config.toml
n_layer = 24
d_model = 64
n_head = 2
n_kv_head = 2
head_dim = 32
d_mlp = 128
vocab_size = 512
activation = "swiglu"
norm = "rmsnorm"
norm_place = "pre"
norm_eps = 1e-06
positions = "rope"
rope_base = 100000.0
rope_fraction = 1.0
qk_norm = false
attn_scale = 0.177
bias = "none"
tie_embeddings = true
parallel_block = false
extras = ["capped logits"]
init = "uniform"
init_std_qkv = 0.0534
init_std_o = 0.0077
init_std_up = 0.0534
init_std_down = 0.00545
optimizer = "soap_variant"
lr = 0.00871
lr_mult_qkv = 0.4
lr_mult_up = 0.638
beta1 = 0.95
beta2 = 0.95
lr_head = 0.0171
grad_clip = 0.5
warmup_steps = 200
schedule = "wsd"
decay_fraction = 0.7
decay_shape = "linear"
final_lr_fraction = 0.0
batch_tokens = 32768
seq_len = 384
doc_mask = true
train_tokens = 115800000
steps = 3534
dataset = "wikipedia_en"
Each number is 128 + 32 x the weight over its row's rms, rounded and kept within 0 to 255. Layers, rows and columns count from 0. Numbers have three digits each. The size before them is the row's rms in percent of the matrix's.

# layer 17 attention output, 64x64, rms 0.189, rows 0-63, columns 32-63
088:124145143119094191164104100156083125092165078149086135117089107096126109093168110123147113102105
103:146126118111132155163146166074115115094146125112157047098171111169169130093185059053143074158125
098:135116146154136091129122161081121116130058096216111121139120201125120165103147106196167171159105
100:118108161132112095101173189123185168111163122084133115143107123135165170138175125084128116082138
089:170094160122151091114110102102142171095089116178132141166159076126106127156175185180104133140170
093:131182125151156138143110194156136081080140078141110126130183191162108069151094132118065114106072
102:081146081124204180124090129134158130162110154134165117114091192119166160148134148071109119111082
103:124078133134085128155143097171152187123151163148129119163160163121168113064155130177138113115180
100:115155087172119122057165115048078142087136200105118156158121114144169152143077183185133114147106
101:133153143119104157128094097105141153128142113139148184111143138215124151174079135109153147120159
101:093074085100127182130171147121159082204204122109106103114114165140186101138150140094104144128125
091:180107185096132094116138108133105116178090094159116177138084113151043129176090114146142081140164
109:096140093132110128168149135134172123119117170144103112111104204167081139179160086116112074084143
092:145159072111128156139145097133158103110139170154206160171125142128123141070122072115165107142118
093:143142125100173131137119108159148113165136092084063145166131077118132077084070089102105106116055
099:147137182098122122184167167193126137162132181119147063048108126142068126077095158121113158184101
095:211089110104098134176142078150102158113077139180128150174115112171131145171105141187163135152052
092:161140092108143107153144082114105104211144108175166146147110157161127173174132132133096125149144
104:139156101075164151171144108131094116189133085133117151157084109099103119127021174153114226082146
113:095087137107049102093107130090106140087119111094144174132098130076074147148146182108156089124122
096:109161132180158125170181158110089111077151178157205204127107093130120163137109114126093130162121
108:125142143115094099081202103145054124104105099117136096049172071093132122157144143156113130160095
091:122144087174167085132100155188084072122176142130139130065141169161130112093145144098089071096147
091:122147054094167068155057134175162124128188091142112133087140098128102148075151093126153113133093
090:097091094107110125093166139102149124089126088148178115116077132169211150122100117180157082104118
093:136159123103116117094130134083095111081145126100094122093110088131096187098111066063091136179132
092:140142081155099092131189135110112159173083130149163156144152096060126137144067163098148115126141
111:103173171118164150129184130161108116149095133142116044109194133138141084174144149136136155156144
094:115147105109074136087102111171149089068145059162071117113100121101163178133117136131145121138078
102:170090077157122141166080110138139140180163086117115066081132133110131131170119143144171072146140
081:089120061176131142148194095133106098116132094113091097104172143150156109133101093079157113090184
109:100140131174161176113045154119127114112094158121119129169125119109094149149159132133116080122077
088:116106131133100137102147144071126143163082082126089139124070099079136125120062194176134092126124
100:117077113059172094071085091159078111108085105091186071099107164135159150098112109105159135158127
106:117163108118099114124134147074081175151143163116154123152168154127117169123132101099155133123181
103:211118139128104130066152143152116178150100145119167163111151189182149153161113108134099101125175
093:108146185114121113129102153107144115115114174196132085075141127168121115160101085107155075120114
102:156122104074144121142104072164129122148112209112065116139189121033170152109172157149123102143173
087:121128182148161143144140201082155117161130181079152178170128124137203118151130125143094108143122
113:148100131065137115128161156105075112142087147093131147127103141115154161118178143162209112208120
112:122117138157108081121154084113151134153076125087116155132211150178146143108189152131087176097104
085:125138101138127140098106119108097111139159129200104135137130080166166123148151156162123163142120
108:154148122113162111127104083111140122178107045109102211145113173125157147170097152099184142138170
105:070112089181131105094157104084187195148123134144116159131149150174062179139130118158143085160142
107:144094159113150144124146166167146038113181172133057151086156110137144095121074125175141122178178
092:107162100112097162127100105155063016120146133091131091105147092089165167128081164131138188128098
113:146204127132117147126120158141109179110128173119098144150151151191099095119113140117141180144079
109:130142084070165146158112076151189120173147144071099138063083121117131100088086138106097161128131
107:158145106097135111133138155126114105110211112143196144145117122053137152153103099153123140099029
091:162116126190131203118175115129076140161126108138130118132135164098144143083076168161131155117105
102:132135150154119106154101062118141183193098160171136116130105141184148106152171120140202087155122
090:121105112116106128130043161097105098098093117172097138152171097122115109137143141139198120121175
096:118104128130149134041084092143113170110184142092116197140168145152107152151120132177127101168095
112:129118133182129042108102148113108123110132191132123065114073099160140131096126145133087101121148
092:160144143155151143136120152057115116105105166067147183111149112163120144126165089122172104071100
095:156108069122157167086114111200139117121108105109112142063157145147173126187159079139116129112129
092:156124148161119138207118094132115138082084072162165084071101137103121155105147153213129149137108
094:080100151075045106122143116150112113080115182162150131111135137124076127106146107037143163122145
110:104075111105146180095132154108168118142126078126095064180154136128115203114097140085119129104076
112:139170150195058149126190122171145100148117147086147073117097077075089140134113123147153143104147
113:080097149121127144175075126174170127078092153140159138053149105122095084099125070161134153131093
102:141166151159106127120146144149203128102186077160179133153150182134100149137147154169115113092102
105:117122103074097150149126115111138108114088086111188049189059154100152095154090117180103129117091
117:082169151119163116150135161149159126094135065114164120205177136195143203132078134172139149103105